config = dict(
    n_layer=10,
    d_model=224,
    vocab_size=1024,
    activation='squared_relu',
    rope_fraction=0.5,
    qk_norm=False,
    attn_scale=0.177,
    tie_embeddings=False,
    init_std_qkv=0.0325,
    init_std_o=0.00727,
    warmup_steps=419,
    seq_len=128,
)
Each number is 128 + 24 x the weight over its row's rms, rounded and kept within 0 to 255. Layers, rows and columns count from 0. Numbers have three digits each. The size before them is the row's rms in percent of the matrix's.

# layer 7 MLP down (transposed), 896x224, rms 0.0395, rows 503-565, columns 112-223
098:159116068143116114122150115168114100166118138123180143182100080161155102101131173096163161137143098118100123153117118107128087134147134132125152167145168151154149147112136141120113156139086123146158122136133159142161085132103158132147127123113124107119149122126149168136117111128108086120147146093139118159097109087103113072145136158130
101:117141131144100140134159093128077130152160070141118099136115111135142134136105094105129083140129130153135122080106134135116148110175141109088132168108129081152089106138117123119118139142123103122142116145118147091099092162109154144097124141137123093103155109107084144139117124160129154082168076122136129134122121087112154127124144091141
103:141133103126167131101083162132140121116126160128138084105145118135165127162075117143151124086113161137140119079114159160144131088173145146132120141156091128146120090112150122089117126166143142117130106098098079184180121135168149150133114110150167111126092111161145106083161133143114104168132096139088129127158150115162127146144127099134
102:094087121146120137137160137177114131115083147083135147106117128134135151127123128108111164096169130126137147104142138114157096070078131126126170125117138116148174118123143163128105136133132109141096123118093123130164087119132112155125155153072138121093165172099138176094093165127176130137132118143101111141150167133136111100107117139172
089:129136131136132127149098099121138156147137136075103137136093154100103152130098108110113125127118067122140113093102138154127111140146103094165161117127130092126170138126126112121172099153165136119104118120149136126157114146143181128141096142122098118133146144116153113154141128163131141101134097103133103125099127145124125087130156158133
100:140106136094147151145135130163118121159144146131123136145108142108139097102119183147168139102142110101156112116095130139127125126164138118150098101090123111120091139136126177145155125150134151143110126140115155111158100134142118147156120080116122112095173086107161142113084169177164086118155115107112143094129157087142140147177102130132
100:136118086136125120141149112094089114096159123138197128120096157104139122136117130103092122146114152133123122115134126154121097149139159083138141119127073089146162145136173102121142159103122134141118109120134158117133142105133141163100136138117123113108139163133162137128138169102183120130123102125118132085118161125134139149085132124109
100:147132105127116130164116122115112125110139145161175134137104136145186104129130110137099158134112085117117120143102157101079136100100153124131109120128158132114140148153200170127132193115094109115097107132136175112131136076091106117108144136142141132132157091133094136155127168110147132182161133118131095121162192143155122127204132161168
097:113159111131086143134115082149151135126107100104094097049100162200142116139136128137127102160124133138169129147171129131123143163156133108134100152097097164126141141114117181107122110130115149135112133162079138107100080143126132131148142124147096166110177135138122147150097175131160130087154092100118145121127164158111129136133127101107
098:145138144109127082195129105104126134134143130145162140127120157138131120115158107121112106119128129056073126139099151091144175133161137146150130134112145109144149144183151104144085139154113094068104105128108095148143150122079095098148093157146122141129093146105122123128117114109146070191119099142112095122106157145177149130133144132126
103:139140101147109148133129117106118175113116141121101109130103161157158135115142084097166120138117151112089132123140135113115128109133142086100137128096154105172113094150150155086149133149128119128103163160141126166148155152175124162112110125129116155110141127132090108134130148158110165152141123134146132134083102089164134110118101134157
102:112138105128133111162090104093121139110161127124140105123109157121125149160115072129071108131182115158133130125166145123144116145142140163138094122123127134139110140129097126112153121107078131123098168126118160141149122131142139089112183141061123158099115096108141117140156150117120141133133131150092124142132174125125149085122098146126
103:153081105100141141137100131112133125151151130115119135125128133147131117127140147120129122109114136128149143113116086151129116157131118143110070105093119161142111134150125150127112117136145137171155118141128133129088164121141114126120147114152148133104097099161152159177151149141099078116081150136084114145121117097156108078142121087117
102:142101119138158103116113126129116122092157142102141171116091144065127121137131156208121107142121120155115112096131110097138112120117126109143111125127161126150151106131141116117165161133139091160122114123127166150145138113136156090095141138149139136142153102091158111112163137082163129147111100126139149127109127135147108131104121121132
097:135160121121126142131108132116131116181146136097115147157105105175135103155151149154191152099096116135131122130105109144166120143117154121116121117121168104132076076099120119133115133117125173157139083141114130129138118090162146170140120146131128144115121156098135136110116113124117129130140108090125097172130129139097117147190113126154
105:123147115105099146159163126164118114114110130119132132101137139143146054161142119088110173136144153117137075158076147138121164136159138147096132149131098125113157125086126106110112133102084115130104176098123145110148159131102121070167154132146150146118164119115135150129148105124084108123143084157103113157151089086153128089142120088157
100:140132132162141153158100145125100150123131151150106093112135124095081152124145073123158093156116104137120116122149113122119123120131137134143114129073148127123068098146128121138061115120136176111135133056099149113163133105122122148147146134116095153167152154141125137116142096104126124094153140135124147120124117112151111096119069128141
108:091140115115126138149090152133147133147154162144118138136110154130150156126091128141153153141177119150140128133171088180135115141154160099127146121067130093116092132116111114168162118150119120134121136084077130131098131151135101136154179134165130098153138109092119121138102147148105129142130134163130166100101076139120166113072134128121
104:143130111126123132074147119142144138126120162157117107079144146124132166203130111092101117145117122148108136128106168110155133141105120122115082168147126138167121138158130122135109087143163091176138133141122113122121134126096113143066149147145147115136148135147091114131134130129130162138156100116131108155105071061131156173059168100131
106:150133118067143117179144094116151091109151074136109103119105116192147118137151106152154179139121096146131143126133134096146146151165096092125114119147105083139111143130161150099139117109102140183152151124158150126097149150133149151119148119141178138142125125134094169157150101128125144156159119122141104148121142099155133098110109135150
105:117111083110100191152123134099168135093134117145113139125117147148146171090152124105187132137109108113138118119107123140165100103125123108162157117123128133133092069123161157113142144128122124116113180098117147122139117109121103140140131144143120125132160120157185130120086154181129129106124100077112103130109099116109111086152135131142
101:136142096161158117137114143153159146081141123161081169094151116120143165138114130117161095134141155132134141109118146094128157145113150148130175098094134070146139114112141138100116112124118090160097072116151132141135069103182083127098131103129144117108114172133114082151144107132153117139153087134114149122149196110120143117123116149138
101:143139099118142139153135173166126062142133111152117154124173114100125129096119131133149153104094128089108114120131115123106177103118111124129090162115140096124122064144103144189148136106125112132139130136117103117139118148105108153100138153164121138124156157119149129098126168156132099106161106095160104173085122143087087145127155131140
098:122120127170141118141101152164116101108158151104146070131139133130127124122149088127141172103126135089126132102115107089121143147115101096115137139139114135160157129119142074144085074118125160109148158160146151144146174084107118125154146139140150148124143085155146137148165123170129115128140115097117109083114120151137134122132125135142
103:119130125113141125148124146110136162110082117042160155134118101151110169136110117156141125147108110104131099106117100128133147161131144130107128132145114192102123094124110152174130084137109129131100154150150151129104125156110115107132171148124157155131146120128151120147150097149141143161076097085084167131168138128201155108139105138125
095:111101152113132138132135179122137190150128151156100108150115125100109163150110133124097126107108085162154194135099117117135125140105105181155141156144118144123104148112116145081134176149153137085082117129125163098138118139136124129136108098176164110130120110116108119074152137121132122097143151123166098122116101125142083118157177122117
100:128147157100124116094154130160126101103153131172124095125119157131109134114143187151135139157100119133138135158126112121108161110136162151085106184101128154107084137112124146144143155117092149136108133138088141096125129113117159140114134111108118133146134124094120116103118167146082121134167126122139135165110175112109118138203133157124
095:082137110131144137115145118131130156127126097108138130127115126099192159148113102114124122146133137117162136147105147087100108128109124189155057125136120110110169092137113172133136158092135133124112126154123151118129145147106166087147126116091133149133155084113152106106088121125133147095123141137148126117135143131129143144170169175129
104:086156160148122097133105150138162131165143125096113135156129136116114102122163144115160135141179103108097102158142123112107152159146096129151178124109125138123126147095127117109149139120102114126114131128137154087155115136111158062089145128163122101143064181081107136127125145114143102127152139078174143159119144158121148119100130120122
097:122092134137141104096153148101071085105156117150125130156169122132095139103189141133120159155148108126110141126136114066152084152134119141137113155162110124128159142102131104093132083154144152073172125123109156136101116132127160124133099151139154123125175121171112142172106130101129092144102112094105111137140117130153154149118146089159
105:119119131106120157093063118150122157139191115154147118145148151124103153129129129111118102123118170149084076143125162157133117131129082131093139129187133110147145143113151160123090097134146120155137107177099094141123155131109120144115148085081123105147133116154149145154129121159157156119125119176106150140147109152082117163113141096134
100:104111139121141114131129146140150053103123090127086104103170120153136136142110147181142148152153104136111152107131126133105172141149111138152098123135131094095141080126135149156126171124105140120166085109134077176163115155099121111132120115119095125151125086167106079131162100159141140159138114132104159107141156128092087145103153125119
096:133141141126162115163136102158141139150111134158156108164101132105119131155100123077125139128144123141121081087109124139123111124133134124114163099136109150076171127131123162137110110131085141154144142119144110123127102149094063107082118116122106093134128136131124051159173149107171121136107127177115125153136173121148124134114129119111
101:127139141116124117137107136078116111146118111104132067175092135109143123164101174138113093116118123131151120126139127094154193152106134110117124136117106155136152134145135167128129127106149129139136127106128094131101162060066185147145135130153123123105140105104110118101120165095137136110130184126139127129096155109104100156112138132167
103:111106148114101117160117172143088094162118157126105128140119135132162143134107129163127175108135121116091129103118158065135155138158160148115078164114152154148132115201093094144095127125136078140142097149102091140104108161111090103171104177104111143175134134143100113147084098135110139113113082140097117129123104133146174119158114153152
108:157124171130142129128129088122132164105111126162179091107100156122132072126157120159109127135140119094146127121154131104153116161145139104125095136157143120124163125151128146164166120110160172127108083130088123100108119060109134107129114145142150098128127147124139121120180134122151116116120092112133107123157100122141131173135147076147
103:117155143106153142145114125128152063113144115127115113141155150074121109129174134148096111119165128113167153126139094142156131118147078138136129138148124105125133115107132118116124134069123138161148125148112126085097124150119171085140102115137088110129178109148106183113124135117155095118111149162122092125102126158157128114143157136142
100:123133126122111127136117084150115137136093087105109151184076179126116171126098140132104098104125154158105151124145111108147096148141109156143177163091146115144111124148109128108139144086137091148143153129115173138106155112124110099121148117167139137142132122121136081134125148115140119099109128133089134100120129103173106110123099146111
093:112108145135098097192126109163123122105161115146080079107061100146117135124153152111128127110143149133138131145080144160111094081125152137124154130126125137172149133179131135101085178116147097118156161103138111122137079132155123129166137100088128099133139159146116135161139132099125134129156135160151130147082100107106112123174089170124
105:117146149124133165160153149166137150156167140126159127125123124091129127147159121132096144124118129171108145122155149162089121108156063116142126167114092138142141123148131127139165195143104089128149129141101097079137105113166139109082157120122093107112093152124129143157144144151105138129152173154132085116110136068096119092165132165124
113:079171125111105144102112111119115119156131100129157160127146151124097148130131122131118079085108107116112150118155135142125094158145145128129137132119102127138112086103120088150162116133127179102150145073135137141144121113172132150119192137126144139128078173128150117131137150103173165155115097036136118121140119108138112146073103109118
101:107142102088149095099081146147118130151155155101154150115067110112135120146114078147131120153125126132131099095130108121132141174119120106131104131142094123113126090129152124096152132134126103143141111138115133168125125183134079131140099103130132149145128092128184135096135110129133157157098120162128095176109100131147150143136164102163
100:127103101079127150135152131111133109175180126176133082142084151088117111118133080110132127131114146188127153127106085151150134130111114137136108133147121153145128162120133116113127120069099191128130139130158157111121129097142115143118133118135158109170154118017103156134165134141113155139146144137082109129098164105171136148093113128102
096:142133102132169135145172166185171097127094142173189153118114110110116126118126170090160131141127156139140092123116138148074112101130120102145105158157147095145120170119112139114158143131082152083148110166163094105104114124089107141117134126118155100117107129069143141151165102101102119094098094111111121150155164093129137153134135111137
099:114135074199102098128155141078165129122107157130136114175155137105104135126115111119100145120131102131158103070136149110144119094149094126137107122150078146098118151081135147117134152110120120100137120163130075117157121146099141135058117146168154141114123104113129110103117122133107106065140163130133147146107131126119170124127162120136
094:139110110138151155100155142119148109136159159146129114113157121117146113129150151093131113187136097148109183172111108113137155114088123140142111164175134113155098086096072095146121125122148145117142108150117144116147155128160087149143111108098143160119124120132122122112129149186150157118129136140175086165143122100084136101112156168106
101:134145075100114138140133165134113134119115162103116133122105160147099118132112177138131107147109161111133131121154138123154149115110138119145121158130135145088125162096108161130152056165144135144136121130060117149120159145168128110151085129102106152177128211117126162124126098137130107115177113173100104108151090137147150112142094125138
096:117099106142120137122165132101123131093163175121099115119134147135133114110131117122175139143090104120129134089143169140133121094114090102132122175146132123138104149143103097131120140165127141115167103139101107138079123108115136106127157119209179110101110135149139127084131142111116127093124111102150131126076126086113120135094148145175
103:103121085168126087104105125103126169165130185158125066109103077113149126133120110157120176137110149091103174072101117134109097160095125169101166111121157139079132143119141089129162124169129146139124116141132128103125152150133094139198104135118083152141113125142111115136142139104158155118117168193123122162130119115120129113151137142158
098:139102144154142160148160098165123160127108116136157086119189118092119083088115125117119111120105133119144125082105156104169117093162128142092152142141159169153094124134103180119119127100126099112129084166158126100116130137158149105142151129114132126082112160115136136125129133191108109086102128106134185077141156136116134122100141130154
095:158152176126101117136095131148119135147191116139120132159128132121142134136082125121110114133129111177114116180158114183119135134148125108107109131074077097120142102149149131173129176110129091155167130119104126151154136112119151138135141089147129165099102112098125119134143102165168160153096125092107125105111171094070133166105110135127
102:146167120129130105094119152134157143094094138152118148145157117150113111139088123118138124144127090119130112152139116174146147152141149115142118145116128109111107137143106112127134077147145185119122147103115083149151146150109158130118112122140164099119152092157152098152140041164126092139146114096140147140107109152093124121118120098156
104:146117118097121141143146137119145171100144157187117120130114163161102110133132149147127094141147143104156125063108116089125132107129103173141107146102137111143120155142127104118114129106136156115153168122128099178081110108166114147114141183166127155112116179128120079101150122125099138115108138094140137153106081131098133134113133131151
107:119124098115172151107186160120121157125114129075123103134094095165155118186144115124136087143136116111150159086146152140128139124109169139111167136102133158101109132126130140118090168148122095165082127121162109118082138160138129145111114126111122146157110164140134121138128075109140121095132128191158127160086115121170100150105109109106
104:171152081194161114134141104086152130091114118093126099132127107097132147123133094182085105142145107124114147155137116109178123129128109151134100175141160135143139096126088180097130137154141142122127133159094127129173141153128104161089141134098146138146153110142132127115154112128138089128125147106084088088131124100127154103172124116110
098:107123132098126104147142079141112116127099117121131119166083158157155099137125151168100119117128131163141122117108115125128083123123107102118142120145150110082111094105106137090163158125093152159110109117078144154138179149120108122133155112147142161102112098095131138142112132138090127144099123126114169151162082115156112113169101128158
112:102145145110127103136093149159106126131112113136147117097103132134151093122137128142149126114126120148144089134135101104134145109103094157125103121102108115158113122153156134132160101133106117147145091113124118153186119090096165146122143136128117127154127139107155115100120212114176120157126122119129141132086184110176133149172164137182
095:101148139142138146123138140142121156159116139091110099119120156138124130164168103096122108130123137169107125138170141104121124168088135142137146164109135164173107124108123123121100146085168187133141111115136135166136116133124107119156097119091143127114117114095149117137173090114126151098127101137117160145134082150135120110137087124118
095:107139100163145141138109132104115150141151142110156150136099121104153135137113070130140095156142201123135109061114106128172134101161137125086131120148085113111156158139146098082138124117108166123140141130067129111152112128150113096127111117127128162121124130166124130142138144128156154136152098113132087137109141172109096141154109159112
106:125119127145152105128150116153095120142108137166149158073121127097138117130080136109113147149119138107144117145167165093108111146136137116127098111125112137153188115133143088120119091121114082159093130092163131136141123130114173078119141141135104119110132116143147109141120153108125090089131122116079125137146155140167124141164168138133
093:104130145178125127128125127165159130128096125136131143151121203126121114133126130149101112151128134120163118089158111176148133151098162151149125111191150118132120116134149096119172131100124138108119109149145165122129149111141153097142109136146119158120140107149097106156102149185145093123142139148121128072121143158122128128123088127097
095:084153124140104139186149092089141080151124113103095145141146124127126102111170135126128111149144114133161084122150124113138121156105113148149109119120129099159127149101182117085086107122106107116122085150138119087104152135141156121113071124159130158122137180140120103116116127122116154099115141103103100119134160154135131123130167122135
099:148111122146167132130104153154144126135092096146163151126119121123137090129135163157150127136105110163149161133113116162175187124114141140126159101169111158126130127141115120117153123155141120133122125121161119103137125130110130144120119133149142098198140109105144104087130167136109112149130145133163121092189170168119137149119167153114
# layer 7 MLP up, 896x224, rms 0.0494, rows 504-565, columns 112-223
100:126100170163119136132113119177152148134124124129138151100123127093139130118159142142112178108094139117141131122096170135119137128155137115148044126122170146149111183109126145096137129136114097156101088129111157148142106092127128146146167157094114135127147141072108182132146103120099151083103152111134112098148088116114125132128107105100
107:119125065097121136132105129131120145169126085091131105162163092130128170139111130120107155088131113108127148104099130162147093113129170154131115137161135162100132143116117101097136145161166112111139098143087106143157117133141101113064144101122189113151129139124126185098131123124133144129161116156127143120172158105131110123144148138142
106:150125137118110139101161063112145163127126135061137094107120156121151116133123129096116130110137104116100114138140146147147101109138123145149097150151115095158111110164135158126103115145126148143131121130105114118139093149123133083118143165139120121092147159121105130134072148143185128086176090112158120132107145095106186159147125115089
097:159119093095108166098098127148117147107137130151123150142145122134097122177174143126120127045097101066137119138102124112093150109155133130132104072124120146099139117126160154135137126115113171095148142146156137112140122152145148162054131151104137134153122134166107132123166166120127100132151106146128127106120135124115114123162179121072
100:129106121125146126112156112132140113170144142114107189132168114110124115112175108158134126118132137110089144154120136123137125153118137087158136084133114094157130109124108132130115091108126117127162149130113156091096129187112125164171120065114143082135168142166110138120106133153180160125159123135084114137126135142098141122104117129149
098:134111113143152147103136120180133106111142085100100157094149099105127116134143119128103098140112088110103126159137104094130131092109128156162109074142163153175154154123105156188147160124084146147080135120088066079166144127153125112126119105127104101094113159132121159123147168143139128095141132144116167148140123131149143097122122135151
101:143076063101138132108151134110095160154159138112113135155118114171116140115126153120146131124087139132082120150096160116104121123129110152123136140110093155152149139131122131129090158077080128152112102119125134149055095133121149134127133130162089091132142130107126165121133133156171127080098116097071099149133124132069107134139134156116
098:187161146137150097123159127121152138139113134181134109134131099115130124153124137118100161096151116109109146141127104132118146106136115082147110132097075158140130158143130096146126134129110189125141142130124103109115091122114109175132165133090118113120160153122106186136109125133083065130116092141124138142093154109080133205104174091123
098:130141125106169144130122083140106166119148142091131116129092129179139109153092152151139124126079087058108150155134107130152102120161167109112149181147098154135111090143143117110134079129110128123144126116140048135118114135170124121125144118120116116146155132146131163116098141144104086094126138129107130133160118094103140113114121157095
105:127148121147138189117119082119077098141138105154163148161093133159112123103142115148157106087092125148098122135115126158122118100088112131171127140106147146129153135143117143170139127122136182102123076134134140140126041101136163118113141101135117106142166132089105143102122170136186118115138180130144153102166138118127119119160156129115
099:122113097133162132108088144137135141168126163089154099130087116152107131184139143122088140157116138157108138104120106125170114120084141104140126093169107149088137151147169124150108133135097138101164083113127153123116134156142157120100088138156097094124157138115123163147083191136145162106157135140139100118107122133135103119135149120135
102:116129071140146170092134085182166114122136132116096105113119125152149167136155106117113103114131119122105161098132138099130079144179124084126128150162110136089170101119167123118143117125123144111123134147066122129127118129099149141101135134135129118122139171112127147135089140157095149121098112112154134126145141147136105119115137152126
102:134115161108180083079105135149120144141152132104125140139147106145187121138147174114155103085109118164122118156109113133153111101098111108156140155114128119160126123110164092077178134141131113110124099133158123138121118105090147090130122131118134131080141194127108139130100121127136090117126148120158098152102120169121141145159113105119
100:161169117110095132106104142110104134124156147119127150137168059132111134164153137093142136093131135132121154127127096096136091167089113141133079107173140151121124134123129116136109090105101121122109131112143181105096114153122152097098128108104132105136154141107057174126121139106120150124117124084140161153111133165122120189119153142138
106:137059138080117116141140148161133091103157111127173138136159129132095119121096201135145171113134114108133115121122118148127135140136082093116118124162144110133175146146085136080153121106094143097136115092062113144154108096175118121133189117095108123166151102104143127128131106131130141124164094131140111173143162138118141128162114146171
099:141127128112125163106121081153100115110167105105118177093114116108131114147168136113164130141143105110156082140147145166119095139137157150140135107106134148106147146096123155087139101129131116163085102126131131148133109156141135213144140132100128127162167154097142104121094117150105108125093099137104115115176137137157099149121112088100
102:144142132075098157137132131120121089146152107115124124148196132102109154175128143108142146123159113138118115148104107113159130105123119140128106141138095149123107166093130107145158173138139125131071089165126148108122105120117159126114148139125106151109131082150119120114132130158096093120110128154124112128142152136110073161144174083095
102:137134097154112171093114112135146113154148121080100162132123154210138182161154115142193132139120091098115132175117141111108140122112140112121159138150089128113119138127141083132116139122135139127127135126100124127112132139128115130117162136126086114126129131093146153090138117151151136106157163125112121168095135135126095077146136112110
104:151103048122169149141099138166109143141159143121111103163142127142083169085136136150099161154080140133136112157127128129091129089060077137067126103110133157117150132154134157129130116132132162156091054142162102079126060115111140100094120135139131120132140166137096165086104132146119146089094116127156136123140143145123115109153146178161
105:129137169136154159120130129082129134111136117137132184105150148152155110113134140130140105117096098180169152148123101155144154160138125102100089105188130142108137120101150148118149134114145146110111133160155128140113110124093125194143118129070149122167168147105155199094112133146097116128164128122094157154120142132113108153120152128147
100:180117114153091115121142130120156168133125135123115131108100099166077119125112131089126129119115103125119140136190103116111082117123146137112122107140108174109104159149094109124129094153141160104124146126108081113131115112106153128114164105115111135109173091155159121129134131119119096135119153123126146118129151090105109116106149177118
101:134141159145140093128142107141106177158119160161153139150114147136082120145128109139140141145090132176129151123107159107128100111131126110139141092139105119154151169147118113105163072096126158134130116152127155108129105108127161133120121124128111131084133095117103117102126122133141082104085163126150138095115157097157136123154149156094
100:098120141077097151137173129135121118125132111130132153139168128112124131166143182106121186130098150145125122114131155175097124115108124150110120095129141072117165142150071099133108136101130133144142133144125131133094102137194117102092143144070118152108149148150130112105137177135125130127116107107086159102149168157128121184187146096157
103:152118122100144146177118141136102103104128135167086186139136091138128137123122119122126120063129093177135144137061105118151152132106119132137158115143137109140149139130146144152155132145142140146154109101148146113095113130127131138095107139182154117145108100074144150086111158114154094109149088117104090162125146129118122102148129129155
095:173142113136132089094146119143142134116133083120129181115122128163152158097131130077145144152162102095121097101103118151140141124139128082121102156144066112125143099152105135148110096145094095134130158132117150102082103136162146113140140128129071106076171125138105111147111122114128111108105120140121179146116139134127126150125126119115
099:136138151098134162104171133146120091090103113158154094122167124135151167137153089081116121076155123121142148147124151093143098125112138117099120124125145139120137105154128096081166137152143160116159146120150111114108110122126134114078122107100115163148131149136122098108119142139136105135130153165118106106096106123109119147130115132104
095:112095133180153148116131110144113136133141134164113170129151116131088092140147096145137205113118077149144103105136123108095102124085097152123161128140109148158097120139168121109084145115096153105117154104122123092151081102101108141113130138160141123153133108145067110149112126148140152136116080135136089091118124156141144136119138098110
106:132087113133140127084123126172131088129152136132147155118162154143145140133171177099147154145139131114135167158132158089103155112109148088093133083167092168137172171106099102153151095154125134132117128141129114148121119121140150111104144123118083155081125121134098122090088145105109147101171108144147124166100155162107116096153141136145
095:134128129116114149113130129111116118154146102142089101106160100152101165116138119171086137121095150122113091100112141162151104122121150148092131127124114118180165132135098173134116126123155133097120129108098137118103086164142143143131143132126082125163143136109097127128117117124134157116107088160136100097127164109108129140122114123148
104:151098142133150150138133116165144147146156156115089151164132143116141146108135117126120100090144097155124137154097126121084165141115099117124122135146157098146140137107122137126130133138131114069113114112151082145107126134158140124144118147091114148140160144115083095073087146130158109166102151126096126114201129118129151119137143171107
098:127145139121139125170153126154128088156155140155120094150126094134105174180120152141130125132125157127110116147096132093141115160129160118140124133134098084131155155142133119118096087143164122100143117153114083126119160141111154108154127082135145126121148151134116133123076123102153101115136155147099116118125146142091152140126161152102
094:099148139122140145133125135161115098146141109117134107155135086086129160146150095102109153107133122142128152156089161100106146130152133068140096122122110105153187163138131166148128146113116058138104127109124159125152127142148100112136116122112146094122145148095164152142127108129127146116097118140113116150128154100156131166124109093126
096:113103113132120134160124153107141154141176144122122134117087144150135133146158120103120101166139131130090151165096146137122103117107148158131123096133141159125144111119110134173173124163084141127109119117159109123095116128118150114150122121112080156128132127114121166161110177166145102129141084117130200164148121143119133125124146154113
105:137107119141102156136133155144118127114160152156162129138150120157115142132132168090134145119143124136123104118130129117170130077123117090114135156132121143123164148150149148094123130155056135100126136122131162115160142116160104105094127131122142144125135140147098145145121137133116065148144151146097130104151147102091106153132168127132
105:123063093131132162105154140143131106094128138119129111119138117137109139166129155076104149122132137170090108128132141141122142125157145094132139131109107136114160124163111121135124168205132180096115127106121150137080105207181107100102121133109131098172155176148154112117125147141098111108140123141125121108133146106115116141157138113086
103:135166110154098135132075139102137144139112075104141115152139121166132161147163091128121134157121100122128114131119134153117129072107084113120133128134100149096174142170143129087100106166114163095156142128097116125148104088126119107139099079080093160127102171142120128113122188103154139138167098111120166087128148162134155159151171126101
105:136082131108104129119136110131119144139144146147152158116160114144125111196166142106148111158133138106152097168154108127115109142124125152132110107130154122105079125105139131120145141137126119072092098140115109127138147085112100118127131119137134165076129116129127137148087208145172127130105116163068192120118129133117191183124155160096
097:115131149130136130120138118104179150138103098155141158100154135113129119119133099098175194147157104133116137163156153123086110079109118104149108121154122156165135098149157126105173142147142143113132134112123110119117130123127182102122130105108121088064133118090144095135105141115131111135085113117137135110136149162126128163091144097173
101:101136111097106125119101128176154135116149109134150104127135152172115127115160149111106154139109105147161131138100146103133158138119137140131113070129080109141123122137110144100154062147080115143078116114143135147156122096140124147120123133131068179079101093137146116091146125127179123144125122120103173150131153115118124149131115153113
111:126130139131151158099126135132072104086119116137092187116135154103131105182138146119091135143154064161138174141110159123084097160144150141148071120139093166140121158152124110138104098091127123121108118109120114140102142102087134164105113166142146078116130141044105148142127192163117119088136145119139149126154160109160078164118093106113
100:123150117133104174140161089133149084131151134112128151173112136127176162108165172098116139096150055177103116125126120157157134096109122174102071173131138124103110109169095138143141134178116136127111109131103147124106077113157129111102134129145123162118159132129109097109151128152133094106154121128159150106119124119121100123160134122101
100:082140101130106161093158145109135108155075126103129158160108157123144123132131135117136139138120107130102074136118172128124117171121103110100107147122103099124144109150115137163100086140098119112144166110101139110103146149119143110158109145151125137117129142125122120114128175117112160078137115117136101097107149171133140160188154124134
099:105080093140130127118169180100138152137132111101151109123133145145142184111098102124128155100156122112080123135106118112060107106096121103093097135114096141133151132109149132169128139151136130097155138104121140121133109114117131152134129111096104083096127141086106135148123156167088139120089124139071139177098148129100104150124137121102
102:136122050141122134119183109148144155093124140131132148129124167100108112132133114142088097105131139117152139101128092126106135072111138122134093133130117120129098141089117127134124064069163133124110095133138119116092128141165082147139140130109139126129152153086065148138078146116112133124132140150173135140104134125108131134137133157098
097:125107099106126118163114141109168122173146112150119136137135108124118096178123119126105109139135097092167110125106136138129118135096094150120131131098155162102141145110137112118135157183130125137120151135120135171102126166101098132155150091132169144130110137130106181124115131121169125149124160118123094109169105112105141093144140131115
099:148063131122105130149129098156118103123176135170147114124122091120121129104149173132121133168132122102141092118136131118105134130083139097099111121104139079123139151097117145104133158146140140123111129091142119123130107105119120125097126150120140145136144090119119137110120153159133130109128121112166171107119231105111116102159131107142
097:109103109133125123169115162128161114137087141128129139101158140131105137182121123116147142130124098120103084108117113129185119140084139086164146148158094112136131162114181116132137109112109140109098124122141148138125130135104159163145120080112162123109130145110110139141098158140109106156081110098128148128154122142107133157090134155075
102:133133094094135170117104120106148139112148114109113157059148105075163117128135109119138140087102116096176136154104101128085129114132167146122084102105080143184128112130122117149169143114152143122109147162146123064182142130081190151101136158102178114108142103109159116128111091136184113098136094128132116155109183136118102130111140100132
101:106084135133161109104094122125082103121149126108101110132125145129108140127153125145127156146108149126173138115103136118116126151182113117102089099140108116125176142138113116176085127123129170150169177117088136118098127132151124143127165166132113193147120121141133136117135131170119163121126132134145172116101151152142133076097096155145
095:117114163094112129152114128124123127136138082127108155138125140097112178128179174093102098133124133077142132173116105114102103081096080126123172129122116114107138142088143118117126102131120123110120166121156119095150131117107132161086144098088142087137153158120121130112092132146136131119158120080113142077126116148126161127125136115154
100:166168109089110146147167120112103120129147108143117093107096111151170152118115168131086084113108158137120132175137155089156147073128117117135173082159143132150159141138104129127130084073136119114103145159126098137091147158107172148127171124165092116140148138152128170118138139111133125084130153177142152126112134139133146146164120140120
110:114144072101156126108167108133117131117163130138111131117143148147130151155140118122151110159136101126131165123101140092102128180152163132095107130112154129144136127129092149107134098089094156125129130132127133131138102113152071170096125140070170121138117178109125134141089130157159136113130140128056113137168136149084184176079149142132
107:118087087135137101110141142118205095125150113116142183160147142126138141114129143146143126144110122111106173162128092111104118132097119114124109125158154199073163123092131097121111176163160174133141131170118123125125136105105166137128119144125135102133186139129070152073119129139161164122165119110131168134166131136103122102141172118102
102:152100118142155163129131150136165139114153121162127131114140112118172188113130142102136142105141102143108127147134109145122128141112123111135146116125124122173128172112188109138100164094126093149073117158098135052147119100103117155138198159142147114145122126086088114129112134131129142075123071143112118129191130124109135144104158089131
101:128131162122146150132141128097114083121130126133138143092122152110141116171108101100122139067144125150126143184135141111066114142131078102111125125113120084179142137102120096124131145116135107112121121136170158106137124128144089131158110160108172113124110082139111125115103130140106111150109115171124128122137180122119129146131127119124
112:134111084142147152123100139157104098162132103133143148103127099117115150139155117139161178130139074132092132137122137113121063092097101104105117137105130165147104127143076091121148107162093137103121155110112152152147074163131124155142117136130077145133153114145133130066127136139143055112136105175122154128129163103153130158165132159127
097:126128116095161129111129070124115093083141089136158167133109130143162147155130104120121139120125112141132171154087092071088097114153152078096154122149115137108135139116132138099120125133140135147125168117147169113103146125112105141077112124125143092125133144109093123139128132132125133111121096131122136129146124131098116131129126121083
095:136109117136118120123092118121138087144158103164108137152146124156118194095133147133128120115092134138123153114135127093082126120146140106100170112141130158143115151148141072135155111154161111116129079146119113102092125112106127109145166117090157141087123140153150125119117150124134104112106140148128130074133106070096101101130148097132
104:122119121144132151142160143126125133122133140143150160103135131132144123162173108163132125109128109118124129148097131139089173130138138146093121115116129170121163137152130151162131133151129163127132102119172120101117126121072123152085118114082113129119136097107138133079138142120105084138103104151117171171136123118129157119159166168141
098:160152129139153147111098187128163105114162172142114141145139117104119131151143143139130155129119122132128129156108075097094058148128183102110095124176105148161109163115129130135096114125113147126118147130151112112138110116118152164156094114141111100163151126136107122136120122123100127099108148098118112153078122136128123109131138085132
091:147109127134163148089187118125144169158134124132150122075161135163109074138137114150078133105103111130122106115130105150141130086142132155159122132112116151158123124124159120124132137102136207146118109150099099106153092122097094102085181148110169128107129120100131152130154145110100083141130097110142149112134131113136137146140165117130
099:213130096146128123092092120126118102099142175145130122117120090159130154142139115173126153123128117151122160148140133116122100136126124110110127134175115133178120116127130118122145150101113111137146125100148125132143109151155102129136097113165109114137095105146139134149090127161142106128141109150165135106141166129126149113140139164161